config = dict(
    n_kv_head=4,
    d_mlp=512,
    activation='tanh_gelu',
    positions='learned',
    attn_scale=0.125,
    parallel_block=False,
    optimizer='adamw',
    beta2=0.98,
    warmup_steps=435,
    decay_fraction=0.597,
    doc_mask=True,
    dataset='wikipedia_en',
)
Each number is 500 + 50 x the weight over its row's rms, rounded and kept within 0 to 999. Layers, rows and columns count from 0. Numbers have three digits each. The size before them is the row's rms in percent of the matrix's.

# q: layer 8 attention query, 256x128, rms 0.111, rows 92-127, columns 0-127
# k: layer 8 attention key, 256x128, rms 0.115, rows 92-127, columns 0-127
# v: layer 8 attention value, 256x128, rms 0.175, rows 64-80, columns 0-127
# o: layer 8 attention output (transposed), 256x128, rms 0.155, rows 64-79, columns 0-127
q92 103:434514449468566459545467584539552559579481487501486471616454461490602526517557410478466486590506452526518511490620464492480498472473462556495546489453424412630426544521438452510521521494472482525608534450512518417414446473489515508486546449485529434405436487572495442544514537504466476399514494611514505459513473440560499446488485548572513561497567507477603526508473474603456548488470
k92 105:528487432513471480482560529496490477475608548477423619515670490493560468473516502470497477525498483307568518578523481509493492413470581441514403516515523538551554475482476492469557507516433538499552423490550490458441459546738490529541472488527555559487470451496496458466397457492518554507524455493560501510497511471437479495494528530491482568510464477506503446504533490492505448504523
q93 133:516551398437551503469571578522562537504558515516448494572520464544584489450568421563461451491520529464567512612476450502375574510505470533501527474464500352533530448547504526462467521478462450491538479502518399545359441468552510544421389459520535432470468541485565454514487439583471418477543548500492527498481532429503480481531526531532460557523523536500491498497428486636531503444554
k93 113:566509542489503503484586477517506436533519542521395614497715510516550478501496509370517464480456460246525516608499459512485504476459494472474466506521499510534545495513474502469528521548452549486493466445519500491493570507686474486514441489488585503525495489484511451508415392509507515462474466453514548533516497522497515508460521514530478482459509514479513455499510544510523456507475
q94 103:548481473491508575438517418457524450452508516573503615459542533545515473555519458520469482446557433465576465503532470431384534510419492495494503513565480520413612479476530497468509532610543497538359514482523553548535486526565486553462466571405506600554575444508509395487447452567510471533547510479561489631509523519437560576493489424542513458501487573447442480476464582507534506533483
k94 101:457471572491454515506487458515476520511402381515489459502335572549399533465542518495547474461483476643404450495557483509575499585568513550551524438485518494434484502538541506541437509548546500467449573507459533575554611486326495483446473494514544514567473525480467454552487540578409474488487521483495571466514440550504558420521493486529510396490470514484495520481449541519481533486534
q95 107:432479501482511488464478414495454572495456520527471574454533528449489433571494521514465481551452508501435493490448453452400520537462555417545512495599506645452626632618488490529522521499547510493346583525496575546541527505501567536569538554446452503579537480501434521494466488454561487534476425397529502545544482548505483473496433496441534429537508495454530429445499540465517500478569
k95 101:490500530505517498530486482526493492507470408518587405497316498532446513516532487569505584461534503712434444397496492534557484578577472526506585510552524450463468502460558521517434532512532497525493552555423467565518532471274522482516497528492458481526498511503494539518602571492446471503513537493485463462485451498503537508484508448467519422475502511479491543481510518487487570454495
q96 144:460442520447513501482557457512470492562490404522508573552452625507473441533514455542570521483540483514507551530570372598540581615516554506464496486551505558417470516552559549485472563571507513527345566452495561537509547491443517537490519452445515503512551444417411379457471532503476503473471527477496546450474440546463500391434425544574537483523572493513446477515459581509488508471483
k96 109:444496479451576493458481515486493503454497423547562517511317422504551502518536386656499530480503513715539496419482495497464533606554534502556565502568403480478468545497539519494448548519492467485481490552472445536507417491381479550513509544470499495480534462463534467533556577516442478475476496509527492514495481419483516498516416463541503570490483510520428496515483515515518408570485
q97 113:483576567447476519430516485510471401491463472525511544500507521578478436549478535531512525461525499509446458486517540478394422598397457531540549483521449537459592480506516476539507560609455448479398535467468546526593511519442435504645573534488492518545531514499522478452528478542505415591501558379593515522473473507571469629507497422445493474575500566405442493539491489509472502475546
k97 103:470583526466498509513493576491506545456469462540630448523322526554498468504521592545526533491534522711437486435472544468476470590576477549532568465458477451494537492473512489517455496548534485470426544581459500556529437425395477526464458514497447430536558447523479525537605487566516428540498507464432517519479522409477491520515410423449537501440469494516514546469500513501505501486507
q98 090:417505406442524357516489534418571509437520439515449539537423628535556437526537407495388525567382470521457550540518582538429562466493426521527459463416500487557534495534527463541548420508504465553575503508472388460467528459478478540532462531445538483468522472541583557478459488506493513500521560572453467534512452525442476537488500641496489550461530489545535521523477471451483465422479
k98 089:542499441496485542516524575498507494567593581445538564552653417471553518474496519500577377421556522383543522475568461541513524491485530467542479492496372498496461500474476536472540553479524547556588395545516490438452378487599536540411490502529517506467494506524511451480485529445467460436549456529457481500524534432558568483531443533593449562519469478532467555558536510510554490462407
q99 112:525490525517528474534596453417545459471495501514465495517494493597555462440432415469427493563484502504508597539477447478268508522556414455539560519531526464511519452539531497546492439450507537527426433513445456499482527525479582517496487589483414493495557592532545483529418385500500518530505480503375515611580558563493472490516547557506458526489527513537523546508446494490566507439487
k99 106:549584513473529518521567510522482504592509475496601488537343568552474518489563468542532429441514518655482536448550528464514486551522454498554535446473437429428457497496562487528464520438479487561504495585447466527472544479384536544447512430484406462485534566472554487523540544470396521386555535470481484501509447502530604463556528479496468471504504501483495569567452522521512560383413
q100 109:483469425532632421462442540527506579494539483585459460612487493508594498551514382523460530537534537481471444551458432486457471508532486536431473465435505424557459558563459456554551541494441465494601547497488468556398479447478486522483467548509578458394448452536479419513473595430395485447521491573488566438474463497572501486513454556589587523535515513499543480532472505558445533466501
k100 102:462477483448475487519524495556536484508578507480468653523677472517546464536494472465512507514501435337579595491534497560540554430479570464480495550606477556546514499458463491474495555515463586492606417514540474505498469523694513536519465502555575527470453446433540459513461524536505454440483495476569507525513502485534491480449499525466506508443450515478450480492551443491551476586501
q101 102:416542516520575449515498572588500547531523501458457458599463453470536497476511419461511484548535515502455540587488484517567598454567534537430587502479449418579490518554527500508427437421429469493605404501525457540402487451519541460396379470544552539458463449483466474548490496500511527440477480613470533414475547494529521449479469538622499496479568492550555531547519486576493442471445
k101 101:533502441459529468494545487510522441539528549552406588479704465477545476526467424491505521496497484282602504519523474498413497470466529488492420556516569521497535513496465476478549551488460577480527499483547497411484479559673500501583501494555540506447435488471533474459357465472518491460516504470546537543484529516530429506511582539496473528506511499519490425497518491492529477512503
q102 104:473553533479492515480466493442516433435507502510507492473490523554542460563486602488497544568490624497527430426467617515490363430491427566547461522521449544488554518453497408521577450470485464474604535498515525505522471472438358532490544550486543496481578451540542585461476560549450503491459490491558412547469515472555514654514468427433533527518435525474464531503535409440458556472503
k102 090:549556488516416422529458610504482554498487560415614496511561483493518514486517640475469500433537463527367524411547502500536465499473462536509469476399430553619528483441490497513509484474590518569512513522519506452468398511588451471506524537556476449477516513573422608551608487525542453517526449510447440454521532402495476468567459512503531553559468448523521500470550420510514521545565
q103 119:600461560572399552482511400433452429503485483479459497423549566463435508503517602442504463413367458475533577475461510446498468482472477397529454491469592529489532523534511523577483456528576619452440478437443568494586551499492575474522476520468501538584489564444483530491471453421574546529532408456491473571512519570445527514443527436506515449496463484465476529497457529406534511516550
k103 112:479502531532509488518497449487459517486447467519602411484269487523417551439488491568504492510515496710442494470502528493539520576559480511506550495537532457425433467497547520536473488491573487562441514519440489518513554499305547483443526489488404460486523531531504541499565550491474459487479546514444463469498456576528528475513515507492530453492541545512538552504469556483483584477466
q104 111:584435411546463476583492494419549463523528549494494466488513431500508547416503479525499390448447522497577508523485442505491567398542540394533451508485575473511489470484396551531484501411528571477583429532536473476442456506542571511409539499546388487488478572526448518479493486449516527428528452592378473549557520489409531438536539598565513591470485454556518519423538457478534513512503
k104 107:519457460573486475485510461507488521542557540440398519506731516455518503463527484406504477538495455271501584599538460511561515443429486471464421495502468524494486474528531484475542456474452428580538470459540513446478527550597477469464462476481568490505554555473569485463393457457467578461495503500519482472545450558518524529488546552563466494531478492518502491492452485546507515523456
q105 103:501469523480456513496480481530481524506508507486486533458552559505504526612475607415405624550435550488489512464414556485422426521408447545512468536437493453476553571551560441500587428574563448480460583516492525583533582397454454470542526578402516492494523512546511530565504521557518457631497560449572465475512475573500423490496521521432543434507452453534477455503520431449484468435506
k105 102:460515563467506507561477515507504546503459428506635420502312476505458493494499499584521519467502512711405505376463524509499528545574503573513595449536516481507437508462486516541488506475544544506522521547478477527525525494336502507541551552552495506502469489526461545502577566436475449432493498529442503536510514520546548502493475475410518435439549528465537579531523492483495561499519
q106 112:512461436432449485464490539419531384523555494478469542496449586536521564489563483537450470496377520524566558438568533459464467457503466494589478515368440462520455486494514507503500434488488496482589514575517455446485445449497498516454514473440477452473518558464589418496547535575415424430578503561513481592485459461439523548528433587552474588512447503521473610460489516614496526529440
k106 110:534504474512482496501539514468523496487523576470460564514710462483591442461508463469531420480492471286575546589567401522520514482479517440512417454432462517535542463499466492461525490494466494563550433448536501478435444547689502516426458479511489508488525472485546458501398436478486556477488483508526464485503530444449530487506482540594488565519473485527483496504485527487544509504489
q107 108:468531450451499512555549506456520442514520464497440486611465556575550394453575445485458502475436397486486555626519472562415583496516532536428492510460506455530542453550519520577377510509510573531499454514477399513477523428526519544429434449542573511449489496442561545478455410563429444439540582561469537487564529541494456456472429591533468520412596461474516503527472533472492480475477
k107 104:536549538495528530495561468522487469532577521590433591562583448522537536455503467467515351415531476492533462523561437455548544514532450453504424496507435458427551536508453480466516570511404512473451440498468480475420517542536550474391417484520573440458482564492544388479441523452454478405466474446476601559450523574523545516455491504558441498521465500549449471554573559558578439541457
q108 122:494472378455527432542505493430563509495570502490525503470499541463522449484425483526432462555516461526496581454557532543487519376510498527543499543443413537541451481510516398521585376387516516588604530562521496440488484514514538488453541528479350524444522590533531551468507531440483533497532455546483468580597508495502533472532491546568529503470372538577493540445481521490501549413459
k108 112:505425413489457483538454506566492472536543487444444553521652525490477525460582494437488490496483460394593547471588474511505559464492500494548507485470527514451469489456452471499581436449513442586606443501559452468439462531639566544539509547421400528527492560484481461529445534461492531460561466551489421465520431425492523494552547595586474523565533477497546513497498463553406511401479
q109 137:455531466367507556523550547390516346523555487520499538558446463597535495475510512567496471434502460502515510512628509528453497497546471542501508516410406419487543410487551471537425536481478470510557484535519493507512458487511483538434518463519508502431498495419506480458548492631467414424569517491526536540524454454554504510494402501646473533478546550491472589545467553603495516478454
k109 111:513523495505488476473556516519511460489518526523419624537718496525515521454564510446503427473503463336544494572549435467501531458455508481493406472464473479531552470508444515440511538524435483494494445485511469493426430515694502507440459481507536492503562500493551406501386434535517489489503483465532532527481536411445507508528485533534472596512442509489479435500504518531533411530511
q110 127:527554563523478531533540517595480502525432493470499467500493548533498481534476542484447475519469527511403466588381528532367513607514414506509585485474537504508551465543494530514383554502477560509367514485460500538529548463499539511582443469526533459506442534474478545513470382491566477582426557389490517440451533523531410500496523493374429461469540462456502537482517551492496530512642
k110 113:485579594460537542533589531471477462525520558540571454519350460553565509481437526552478529491541542667466440496379516437399486559549431514465601510535484432492544480478523560523437524479495467451438509553443483539466513444369472490510476493544480438503521560505560518510533450499531431517499521443379516520484499483537531593465519405442486492467554503458487529529516463523548433442486
q111 127:478399476547523405544388447548551552513505417502492511495486541439486525517480478419455528556484468483489519423545479470514533456507532451560518586459514554477343567529510428592567392449540549529586597502470478439448519550490543490516555479463471550499467546484520449498418594428489547493495422534472535550510485530452499396526585558499511489453412523558565502458489524478493541382468
k111 120:479424421491497485499504438518546516510533462480577473483366514459481463516483432548468529546538462656564575391582523580487542455523561464517581512572514516486441515487469447497575446422511487563535462508483482502514506530393556583494529542454345533477497556470439481505491599460434566464521460546534418468497485525527547429539545567532525491533528493520521571510454498465448577452420
q112 105:513492454440481542452514499521476474507545505471487501488522444514482569482546439547578471457543437455584459578580520465564602452518589504516430547487440528438462460493537546485535543541444484498570486488595488498473453596555532570345467358474447491459445484410485481433521483649504422463521538486517511541483503423447541514487486524598421552523533474492524505442527525623476511508480
k112 105:549441487551483500482509433491515467533512515544351574495653504425505481510506503373486462504508522296530460634569433487558498485438531448458409464491551478522581477526487544478509514523487493464478528423501504523515541543615483446527463533471555543530511471489486418498370432480505584522460432496580556490514527561465472503527529525534515474526489543493512419476485548492495503508534
q113 106:524516454456630491518510630547532466427508503408566465538481487582598567479543512564550503600577530457513436458524468566526484434576497556485448450491418521505507501459479522391507514462437390517596438527526482482530448498511455537503465450534475517434514416501538496506595564508479434469517593477493549412388472435478516502555420518536488535539542432570506486534520493583477503506452
k113 109:502510491514452489463513496515510498514565552519403537484764456491541488529499503415501480469475515328572452597479467479492520439443522513473424511506501509550563494517481501458538522532438504486538476421582498491453454527713495470509492492498572505508474460475499484511444411498555547542467506521577502493542577471486454485478479522515498511500509500464518437499530471494497404531549
q114 100:525504475487613475567478458549543561483488482514521515490501495486493466515442554485448556601481494536463548436430430516415507521469453446471580539543564472463449560481525447542456460436515568513451505468464527503528566497445468475600556681428414471490552559534484519562491512410473525573466497444441508504596497567535442445524554475427536448477455500561533440548462440434425547376490
k114 104:476502539446502503512525538509490545496501465469646467507320529553486502507521476571496564510487488765528534344457569519484500549545493548549582499481430506505439506507497475499538472461479450513559528618479453499452494466371518555488547515497425464503503501492529528495622562486456446469532521527482455507484503442537525478495488486485508506464529483505529582522516491499515505495484
q115 119:504557518428552493497604502480541481527495499509476543566459541586590462520563422505438572500472526523557548506502407477329496540467419511539540490444510462509594482599503510461420395493536503578423469502456510576503511427471535554464434544413520483561609537521581422523460474538453479488563496439503567488570469517449502476573513549534517469474519585473450526513444485566490491412509
k115 100:515579548403507521528601602533513445520487450536588541505393506595507453505540443618548505410499495599444534445519513466447521544567494515513551460506454410453463540464559476509481525523434512467478457591482451545431455511459550512501484510522485467484591457438570492543538515501412430380492556476456482524482495365517558439454421537516445529496528466493504585458519583543546477463504
q116 124:513518554497448510533484541517507509551573536435463515460518447495498525525466572438441550559439551472444544490390472486581542392509450529446494527463511427537503555445505471535525496482474449488590500524506447508467510445503432469484514508586560468393419457517469621549536443369427600441490572531463523430503542517571438516442541577433523513454542389554598477499563408496501540479486
k116 109:489531560519528482507459457556451521578483617474515486473601467467466492501412453342467511498506533388514469532450528492481509426479471514426451543479559552507513505495403488522517479431492579491569458428515474448459569516524435474562523523613576482434433519580505598409463520474532591453458457473533484471501568650569450528501580502418498483457503485493472529484552441478552510502512
q117 123:363505480393484498519469551532493516552560508515528514536496480512490459607548485526481559498537523488506429509520458572597516447440550578480519543521455503466522616507465457523567588447455420538636549538549469535507474520477373499535580485540564483428420410464498528444506563491403511403473461496569520408502415448589466474491434531497536517486516503526506482536490501553425574487506
k117 106:473482499470497439480463524571544511463526533511427641502675432512542452589492506387498579500523465350497476488514435517518540415463519490469469555498531521586535563504437482449538523538470549478562497468514469451449439496659448520551488581485602512483502438505487502513476514499570504475443463506553515460506556457488460536538502508500514546510445454497475466426618430489530467563562
q118 125:518500515584485540451505496418542567458460511532543372519445486435456462387474580541535501477452468496493549541482505510516477539463477411438504440443574495481488472492479588553488667613540505430458489386442464437518509475472577486534555434563483402530547479557545597494530456436569496569496553508465442486483498533525451546492523493443448498546550458454537524535518488380553482546528
k118 111:508507494580556506493518600444455451448506565479546456492372457501560638461481609564528419497486498618577530493362607509488461546514443489536499510466435516537462395446532528462496501550512451487441478520521556471543469447423489468510509427455493488449487507536494466449630480506563493575520497507442493530491533474511473523439446465500482590394503484536480531527484470503456382545466
q119 121:576482557532466528491494524411511477524551592490465500475473477524498604441500575505441436463343543506482515487499526418427494428563400457509492471419573430525554511403439517549477487448552564511605382560496465479479493469548522449432506551539477470475473528542560539554593452500429487455548510537359441594514545497514559564483507531495439529470528474515505580471501479522531494568490
k119 104:553542509561478516510558529461502445512528592460412487497696474495504525415478515410527444476467481280501504567440452482529515450424459467517408517441417521482532416524458538445484458475432476558518461487533524477431515555610499512434479417581505471464479543474572512467449422452523588478474547501529527448550521544455507526465570546483458513519485494481510504468486497469533505474483
q120 127:469586566563496510434480517566523551497453465492491408485520443400453480483486611448485539561473493487447483488417542521548498449446529495497519508558536439528479479489480483516501558498477573494571500419566480461505514484481470415598547493536474511504443484536440659582552463429569517544418556545469419463484561509572423523454533459404457486465460438482600414524586428430477534486558
k120 118:499460485594468460554463521463489517494498553451518419500440495471490573485461561456464560543493535578464463456373638440484450526517487523508541537434578558554494530430493490537577497495577525487518551480456506423552538461445472464598567526573512478480395531617444545461572486431576600548522440462399490486445492575519448552507581466410532477446568501532539492520505475457444500495465
q121 116:475463501549507521561563514455478441567544505459492489566512511477474518449527429514541436468503415492545549490646523541566598478539594485477451495485471461496511459486528590509462468495557495545510452513532524493490520468513571515351494403499487501442461494433512470465488484590458487401511464594466507432493489478435544380451460613667470514455491512562472566452527557552512462570461
k121 103:541494424507510475483456421495496489474500503552347579519632461447519496535499450509487438426509482305569498640524367472524558451486529447485416491513466510470537502573486502474545480503433504471524515464530476483498487560620507470490499477478572550505551499497555443472366490448446552430469480534568519503515481547477494539510503557564482538553525537495479413486477534543514458511437
q122 126:476490434533469499525535533430489476453505566475538525497491407497537444388534490547499413484464450501562556533562495509581540455527523471526464479518498494580469395515448530424474490479473453563573343601605473448415434498524454494398491491568420511465490530490507523483552524552500521413477486642446429522523538454469558480489436597594485580487491491495518484511523446503549473579457
k122 114:553508484536471550501467462480519510502531525477364529512742564503535526500537476422511451517503490244524511561563503481516490426436494468505385503421497530508532485495531482508501470483485481510555510422543519466476491570666490468478477460516590535493479473530525479480449447486508558479518489516547546493502477509466492517520526500573477526576467482527468453494493503534482501536469
q123 122:554494554556479523466422462516520484391548535493500515463517470481446567519401643504488511557498565499527563423466627450411400504460453490559489486500494533545520473424478486498544430478513501499481533429495556484515519520506524510500505596460400527537492539544486487554507499472620499614512482481530377564526567544503472517557561408427498473501391465448466527546520426389477449490487
k123 109:548476516587480485554482490429483551526455441448604363477339562464469516418541527524470494515463482676422522419519580454502477524553474544571547497474543540496442452483567506531490420462610482527464545543473536507533534463362528461525553515505392496542519582542466562469590510527487469522533531544473474500511484494482529484532499457460509428492545499518567530494459493458501546446552
q124 119:409524547481580493544472473559427640464502481489501471482495521496487535526473560459578599559557466548449457461508493469590500573510597542441537485591505548473539592484519521489563394503543430570406513502465554523577547477417457503547517500446535571562543445477488505505464576499491530573461463447532518363498516561519472426455493401465517428488529464533528441523486505423425453447467
k124 110:486496487471480489507444542479537514454449422502592450493304485491476469536494490656458585492522540755489501395501556552464482549541478543529559512540487495485466524518524476496484518507490528450516557534482468540510460473328540501553546538502446484477491512517464539501614600469478427529508527515504477524476509433523474517538471505445514499522521492496532535502548498465536484501526
q125 097:453451523541424466469421493496531535539471521503443488509460449445453509480501485429497457532458434498469536561502490546607537462548553502466486515485544470602435464459491516590497520526497562497510421440529526403402537532536529408491504446481531536482425546493505464497417491479482617377479423662445530526495489563499514468381483551552509560410538431494596498463475544447506469602478
k125 096:509438416591562530504499410419469416466518520490502484563551507423505475424443432533487438505512479480596545528551536525536498437487575354511392520555540588451497507518466509478512487481540523508533508494447452453464538575468572571474500491530490542441428498511455485412472566486540541440529482485532484506476475694516523516579567532533441491556493491531479478605494497487552511514373
q126 134:455447447507453524480492490471460431481497468512470535523491467493489505465542391548595404407507428491579510524580529536590537540557610489562505522532481531493417437491546570472469484540480518504450479548550486458468475542525513483402459441484508549531494491434488346412478521603477477433496455589504466572504510484442612450483440521612470553502531518472456526477454599585515481578446
k126 117:542466434460528488460516435460528499470464474559381547520611502486527477513551423508497424510519449312571510601624425527523521516438564416493404454472476523494525510569510476488518500512520478485465542421532523492523480530602495499406462460449532543527561475485523433505406466531476504490496472521520558471487450545438493503517490501628466518610455559514411459549468539496501503560422
q127 126:477580489474525511446574579480456462434498531476558545505494463605588399518511527563412537503527536472447477571421510492445485519530395535402551443533480454550547446524466440471464610496466425463541437573511421523498459501523471531567473541548544538459527431540533509523594466486568398557458605473506541491460436431562457603484467477493512516517542541531409486574504520521549413535508
k127 118:509581557467503524472559531541538472524532501533396530509736487530528565484477582375544454474491513319530449556437513469460521511482474517488461540498515479553548500485485559492487558537448524471494454474524523502476490479690443482499464456550598475495459513491477498533469416562553469544496505443533532494496581455489492499480484448446476470473460492500512416501543462509462464504570
v64 095:531430472521496570483471503544466517567537530465536509449501556509439484620493495453445433464488530527547402520506571412532671592439478504503486530509548481398537413587502449390466474441479536576409553531519508512461514522549451525506447528512476434445506609532451535460484465531471462472602546511539529551477471485528431565562518548589492473470477490487395527484507604573510509510465
o64 099:513482537510588409401590522531453621545524512506501500475532477487474469510543446503480544499531544511511552427470419549474569507495508485538537563478510539544424576452437511484631586475478447450576512571430474561430535419514446507529510393435466467481519465491531507610516570451506426571448541495539399455553436490499495420468421500409530502440559422516451570468537546501477498554512
v65 092:481520438569491437600458478545557570511463381500510449449490470488496506540512439503435423537451445512520490569487614535522676480540550519502486494483548501510510432566521487510440585345444522435512515542615437549470499497519550450480558529458560443469471512468448456566523495467493427460476475501521519502555515483454438398496458552478570503392533484482589476486496515487484433500586
o65 093:523519537495463464466520492534481543525515632417578505527483504409391534499502533501529432490488551424393438441590509444506440498493376500496536456451494526550497543503503481501581517502488493556390430554453523533506485472542455615595574473464435523548522426622511518422516526511562443507499523530489466434505563483511437481483468599542625505458513501493376532456467517498531456519519
v66 082:432567428570457413588512508520567465501460447468497555465514510647524557453455453538408513562454524504473539538448462544427473518554545484452531589561511546519465520493494506575545477398451552540509570588537537499442490628484461483531516446472543546482454502464504539549431476487465442548378465451458482561466531476472487394465540455483500460513501631448509550462506572568522468509572
o66 087:478494592605449519429447450513474555455431610446532410503535452495422577537475529530442483370526540455525467506527486551570476469523479541511414502550496549443470500478517461542437427399532402543455478553539581526532473524479552526522614498548408541488518475528519488476588508500453553464493489521566497398513540493478503542502446564436580474434467499466504471425421502592592507558498
v67 109:517498519564470445564466522552446441484481535492537501445493517456429503472415577482596501539480593511492471493500535491510469419361617412509417486519498590453557647565566496426524497494526533591450503411523547490457507529516578497463540501584480403460431481574520458567520474571443472463524530369489466479508436496534477516556520577541498473536498508475557526532544508556578491472523
o67 111:503528494522470475446522557531474517570569510505449490502507544509555595483466454504458491426485532496495557513423599458477544546464499497428637612393501439442386446481540549515585534496495356512439521468485495482540505484482497529438404482508474493503496553468520387569560480489491519622391507464533470523520488557466539368493478536486514484509521575595488486569501496474588486446481
v68 094:502428451548534491654543497525583437449481483486518480585498529563519482509489485521461519507451424478510518550413507491488522526581541460416516570450507480475416507563463458558454556443454573397621480540500458510496483482492472515461539443642559509523452467527533443499559548615476451576515442559479506450493514493421510377481529483495552478430501602556472508454511496495387477521554
o68 095:507433523605436512460441519553535542453506451418525450548521393534460577570570542489498516468499571497449486539600436487518423528464488483575530477506534503512568463491512464513558402415455459580362491503596472569512407491485479461571549563504378526558509454540436585452537519491529559442459465455518539479539598481409439585543527469527532488532489499486427476445498507474545497503470
v69 086:448426560406528537388488494445497507564549485514488495430500507410462428511506490502509497454503636508470505477589606590457461501426439551575485453554524537429517469475523513520514465644590464434479535508472494455546512586533517479507522511388489473527555443543519481481521544514455505485468569461512409495495409507529497632503498433492404526518456462471457511529487446486638486463490
o69 090:477539463494479608604572518462506493520436535572475516472478562491546453473523487496511483527444439510567490449526593536467569467502490488480519563462448519500453469547403494553482554529537561367537503447516513468414504504495446397424365476513529489514483553393555478534433485541493443517566543503518397620471493486580584481478504544505430498559565457553620544508542424490458450490469
v70 095:506515474543471399501499480535434470583481520516513486471501460546492511477463623465596589608514487491540494478462487490579409507399626443445467529472460482528592612569565477509429543506524469515439527422512612471497511464480464501457641471552494441527519474449488528581563502504493472517552489357512518453532475508527483450394498548499508537541534391524511494481558468472480450510501
o70 097:505525489474454470513464508491518455482555502540473456495509531530584512450480484496491411490501531499502548564471569391425482533446499498464575570446520416503448463496509561438474415541468460543565407511426519444593529542536602539428485482444485544546511554473575416438515471448528502474434484549532527545548522537402477390507497598592446504539480532537470535635454573420617561467487
v71 102:501444566560526467546456500541464500422485548515505450515489483468505527440476543482596540520490416462535478488449467373613544470491600401507495494461468491507490541578543516477498500436486473540542461448502522506544494353468501512485563536674477475502479469562557503494570521548479518465649442481480527457484482483528556478525452574449554497524547385541614522515519504549396521460465
o71 099:509451424494524473462526530537478470506579381496483500508488488483557564498505513479527462566531541517437577584450485405447473555430499483515582509435491396491519469420618610409585531537443445535465523426475454485566496502495523543522478506505506471557459554533418522496470457477536475618373481515462564517509517545409491446497562455592475537492508590491421437587521558457509535463555
v72 099:474522508435594480540458477461555517545445419460481504472506497452493423554586406499371387530503492511492513515505533485485567517484432593479425502482493558539485490627570510525490506573522471419527449545534427497500526553488477443438573452462514443490502432449576453560522514509377517492457594556477461481520477500439526562564424492523470537415503510493627427478429455445500497451581
o72 096:468534510516461563561537528445568560575455526492499516474442572444476502410531614514472551582471514459436486395606608486432455549404428527481508412421496527503485450576510422544505525517459610487420447449431538471451494460617444469544495573541431491489433497541524583433499467532481420488573497467480415486488591523522488499538509572483516546533544489447544533486506446475491501482517
v73 100:528611548432587459477505490466535603516471519500518443507522442396510467487539444492418451625592530511526483470476405522473465478392434531581479521525491489534463459495478582477413490590522464465489468475518472493473496460473497456425602504515506564479476516458546460561471490493431488570422584495518435535487524513482549576579462463543474505604556542564561429453399492446590562500536
o73 101:400521491481488468570457497452538435478566436525481609529456530483440483419590480507459621511481563474491478410611597542522453537521470484394523481477462478525478496613520467502428543498498611505540403464477513445488546471576473436476447580535548513399515460486457529499529415505465436520540417498505453422502498520557571521462522570504490520503586543547568487472464490530505596440548
v74 100:492484553469564533609620510531525405426549506438486525540476502579494531453435518482474548562507554492512464504474412454416351520468572494558443582572501556497567562510472512508543548545516436488485439504492604479549515496497494528492536487587535574484488525452646531533476508549397447516615478488509464384468550493511498502437524491511518472582590458503560500460493472469469518438509
o74 099:457436365520552529411436552445507515461531515526454424517500494530502560525433465507430615506580513502654494494577546518485542572438533495453478510495509477445470423483618509467508440458483403471514537449565511445595492510452506463474519548543492577520519518544449524527563481398478552493380419467621558441499556461396515525492529486541470528543498540509533453536447492521522524508486
v75 089:574532487485510637393430486475429570478506543543543492599492564372503462609561582475473493417471463502466452484484407486546539545434487468494488517508551468493528431459437405487475450519519489414451412411501508500531493442508527542599424549523480575492490551539485504426504505491567489438519453551527470572501571515538518579546407474534504508533498432512426493530479578435447517548457
o75 090:481510414382600480463547495501483435539475408521522559473531491524520508475519366469542559580525471525506527463418388495459554498551485507521491463530534516532479536596459502455471597554442565585597509500430432506420558457507497494512478516454548453491507452424510520584462468478575515530606461493484525532502477478555531458455566385552390514514598492503460588435554525485471502442518
v76 099:474508449494543519518535510503539542517474477589481531420504477450480462507535451463430482456553447490500513451505518428520472392574509538604533529447454403493429472412524522418549478594511506443540517537428413548565485415493501477466466535406471541507596479524533464426547568512526560471506495571533552444452562485500616495574478460420567508486434451511500532482403447401567607479427
o76 102:503503411477511476541544481535449492447488467511432583523490557406496406490597505446492565503470523534475412548557428482529440505516524479543460498532546495579566448497559469484442557542504579450378564471561475533475447520534525485523345506533631490524537532544445560475464491562526464520549470473389537510418487507547458630536414468499505524469462486425516510530564492560411490544551
v77 086:483473393562517559520476495559424495469551523505491495507500580542495523528441570506517558501514386496528478542474561479573551461587622489456493520458430496477515572551550449443545507421473499477540503487463482562515478403495484524465396515489471430506527504496444420491564495554577567485528435496459591440516423475516485440583532529516583486434406515531380542538484498575391504570396
o77 087:558437490493498454453534491587457574500522435449449462512550488532566506557496493507536531440520544491439509595400432404488436498509504469541551506507557546618518483424520509436516501500458400561439557561590484620451423478501510562516503522477548444558552521515511448481554602546482477490452541477466573557486507502408383525519397390462542454518468493466378490544514491479491462535530
v78 099:459529441502512557335536492486460551474537537544502509465517505459451511481455455500614503482579482490473513462513482578570444493511480555503522469520497466448398454457589625470503450664573446540476513507475473511524481495475486486446468442435473539513560363473507468512534538511426587638492628489490500521478446499538470516544550524549422499576450498522477465467433495533562525506453
o78 103:470528524548468498607545486502538440497494386555468582558509529513585417493544602514510540521458532501494521501468539493515473577528530465494466488462460468531511455462478442502466506553510495427635512538510467541427467522532512454344417587513500478438536614408485466473491435577430379486519533517526484598495443472545529579484422500484463526467499423520631465469522456548463521466508
v79 091:508427598433510539395519508479537490491552536512494449500505498339461410537463478497593445397526629498500507480566598603506497485453427541564510382493515538411484484499481547449500503621542481486492463453449450476494516520507561453464516534519454439500485432575486437502509505522484520479478552508481431494503386500547544677548479510546450511515479484502483496542490448527533513487450
o79 093:498511502500481561589559568493533472543529437530477585493490532521530461476499493531539495601453432518504513433509594523487535486524502469468590534439445472489481483507436479545563573534526522386524532423537448487427510438509418413473361516518549438457461552420500465569413506560486449555548530502511410601499455495573542469479558456491452524536571506612571463521582411442436459459455
v80 090:471451490519457526442506460483470466557545498475474550527494526559534552531543592484483574497454599501469480466471546441526460530501492504457465492525482515573587643535483495545546502551473495494385516508473656391521508545484454501538544472459502459501515483542546607503492518507481445468503549412535481476458520519545577582342462401410435541520471352461513490490539546488494525416476